python train.py --num_hidden_layers=22 --hidden_size=384 --num_attention_heads=4 --num_key_value_heads=2 --head_dim=96 --intermediate_size=1536 --vocab_size=8192 --hidden_act="tanh_gelu" --norm="layernorm" --norm_place="pre" --norm_eps=1e-06 --positions="learned" --qk_norm=false --attn_scale=0.102 --bias="all" --tie_word_embeddings=true --parallel_block=false --init="normal" --init_std_qkv=0.0203 --init_std_o=0.00306 --init_std_up=0.0203 --init_std_down=0.00306 --optimizer="muon_variant" --learning_rate=0.00991 --lr_mult_o=3.0 --beta1=0.9 --lr_head=0.00843 --max_grad_norm=1.0 --warmup_steps=200 --schedule="wsd" --decay_fraction=0.94 --decay_shape="linear" --final_lr_fraction=0.0 --batch_tokens=65536 --max_seq_len=512 --doc_mask=true --train_tokens=574800000 --max_steps=8771 --dataset="wikipedia_en"
Each number is 50 + 10 x the weight over its row's rms, rounded and kept within 0 to 99. Layers, rows and columns count from 0. The size before them is the row's rms in percent of the matrix's.

# layer 14 MLP down (transposed), 1536x384, rms 0.0273, rows 620-625, columns 0-127
098:64 58 53 34 33 56 48 51 48 52 50 30 53 43 45 36 39 60 63 47 34 45 56 34 45 53 48 61 57 47 47 52 67 46 44 52 49 39 63 53 55 37 48 58 58 60 61 49 41 41 41 49 56 31 51 40 69 40 60 53 52 39 64 55 37 45 52 40 52 46 50 68 43 48 62 32 55 51 52 62 54 51 63 39 43 25 44 53 45 45 34 60 45 61 61 47 59 50 49 55 56 51 54 60 46 42 60 64 62 63 38 54 54 45 52 59 56 48 56 38 46 62 55 43 63 46 39 64
089:42 49 53 52 30 76 51 68 42 50 64 57 51 69 55 36 54 64 56 48 51 54 43 29 51 47 47 33 50 61 52 57 46 54 62 64 67 36 68 49 41 51 49 31 41 61 51 41 47 54 32 47 47 68 27 50 38 74 63 46 50 49 54 43 50 54 37 52 61 55 40 55 50 61 46 50 44 57 51 46 36 56 42 57 70 45 50 55 53 49 50 42 43 62 45 49 41 53 50 56 44 47 32 53 57 65 67 37 54 47 44 44 65 48 47 62 58 45 58 34 51 57 43 51 52 64 40 47
106:54 61 47 52 41 43 48 43 53 43 66 37 46 39 51 42 59 57 57 66 60 41 37 42 61 35 42 54 65 53 44 42 51 54 54 47 45 57 43 55 59 48 38 64 39 42 70 52 48 64 52 53 72 57 41 74 30 61 46 55 46 50 30 62 48 31 55 42 49 51 79 55 51 64 61 56 59 77 40 53 48 56 49 55 41 63 55 65 44 57 59 62 45 49 47 58 56 52 28 52 42 43 55 54 54 33 68 72 37 59 52 57 66 41 73 35 64 66 47 54 41 36 52 61 51 39 66 45
108:50 55 40 59 40 57 54 52 49 48 46 53 63 42 50 47 37 51 53 52 54 41 38 52 45 44 42 41 39 62 47 53 36 55 61 49 58 65 62 52 64 64 38 48 51 59 64 49 45 62 38 37 62 50 51 62 42 34 49 54 69 69 48 55 63 56 52 39 41 40 50 62 53 49 37 59 59 39 52 52 51 35 40 74 38 45 44 51 65 63 57 60 41 45 51 58 50 54 62 30 50 69 64 59 34 41 64 54 44 45 51 49 58 47 53 74 44 35 40 66 60 48 45 47 56 32 45 70
085:36 48 44 32 51 34 54 46 58 34 48 47 45 47 46 46 69 71 63 55 64 49 45 55 39 40 58 47 64 57 46 60 42 42 58 42 40 46 57 57 43 44 43 38 56 53 73 61 48 62 63 41 51 54 64 37 29 47 40 65 49 51 56 65 48 61 42 42 40 43 49 52 71 55 44 46 43 48 46 41 65 47 46 48 56 56 41 40 63 50 51 46 43 36 39 47 40 38 53 41 49 32 49 48 54 63 49 48 69 46 64 51 48 44 58 56 40 42 46 55 58 51 57 35 43 45 71 40
099:48 72 57 46 64 44 58 51 51 37 42 28 46 41 41 44 39 62 49 21 51 28 48 34 58 26 52 52 55 47 45 46 44 31 54 53 42 53 48 47 45 36 59 48 56 33 45 41 40 55 45 63 40 53 48 46 72 48 45 51 44 57 63 51 51 50 57 51 37 44 33 40 39 59 43 45 54 51 51 55 49 52 53 51 57 44 37 44 61 52 28 64 43 47 68 40 40 56 49 57 51 41 54 56 37 49 47 63 43 50 65 53 51 55 56 61 52 62 62 51 48 42 63 59 40 58 54 31
# layer 14 MLP up, 1536x384, rms 0.104, rows 621-625, columns 0-127
099:57 49 50 56 65 46 53 45 45 53 35 51 43 38 46 48 44 37 54 41 65 57 57 53 66 26 60 70 51 39 46 40 58 44 57 49 58 39 56 52 41 38 41 50 33 29 41 56 45 43 46 30 45 41 47 59 56 37 49 53 39 53 50 44 41 52 65 57 32 62 53 41 45 43 39 54 65 47 40 59 49 33 46 47 38 49 50 57 46 60 70 60 52 60 47 26 54 43 47 42 51 61 54 61 41 40 50 48 44 26 58 60 59 43 47 65 44 50 46 49 46 49 46 37 42 36 78 41
097:39 50 48 32 47 51 59 67 68 48 31 61 63 80 46 55 43 36 55 48 44 49 45 49 34 55 62 48 45 42 56 51 55 46 51 36 61 57 45 37 63 53 65 40 42 44 48 53 55 44 53 50 48 52 51 56 42 52 50 47 67 58 48 62 48 60 57 53 52 42 61 42 62 51 55 45 32 68 43 50 66 42 34 53 50 38 38 48 43 49 58 36 56 35 71 53 54 43 40 64 47 51 52 65 38 63 52 64 51 28 47 37 49 48 68 73 54 52 46 60 71 46 49 61 29 60 43 44
106:49 54 40 41 60 43 34 25 56 62 63 40 30 50 47 46 56 47 80 37 56 50 46 44 40 41 68 58 45 43 49 49 57 67 46 27 51 36 46 42 53 51 50 58 55 30 46 41 46 57 53 54 61 37 55 54 48 58 58 44 41 63 54 50 54 43 50 34 50 41 58 35 39 56 55 65 51 59 52 54 57 33 61 65 47 59 40 45 31 38 30 53 47 48 58 22 43 54 58 44 73 35 71 38 58 44 62 52 53 45 42 43 55 48 54 66 51 56 55 33 47 53 42 65 45 36 51 34
091:60 57 58 66 40 62 40 58 55 59 63 58 58 49 58 50 36 45 51 42 52 56 56 54 46 61 52 57 33 46 55 52 44 47 60 42 39 53 62 41 24 55 53 57 44 35 46 57 45 58 56 61 57 59 26 60 50 40 59 41 26 46 58 49 65 53 64 70 64 39 66 56 57 42 51 45 59 65 45 54 49 41 56 50 47 45 46 54 60 56 50 55 51 46 40 56 50 44 53 64 48 59 59 32 56 65 53 50 48 44 58 83 54 57 40 52 68 46 59 42 64 45 44 57 61 60 28 65
101:43 51 61 55 30 54 49 44 45 50 40 46 68 63 63 38 41 54 51 52 62 58 65 50 33 25 62 36 46 57 50 36 66 55 63 67 38 48 37 28 63 42 54 45 36 29 63 55 61 45 44 42 49 39 54 44 57 60 50 50 45 42 54 39 49 36 51 43 50 37 45 57 40 41 44 52 65 55 51 68 47 49 49 58 46 48 45 42 53 40 54 26 40 42 54 26 32 52 37 60 39 53 68 53 47 62 59 52 46 48 56 49 51 67 74 52 58 54 39 39 56 47 46 64 60 66 75 48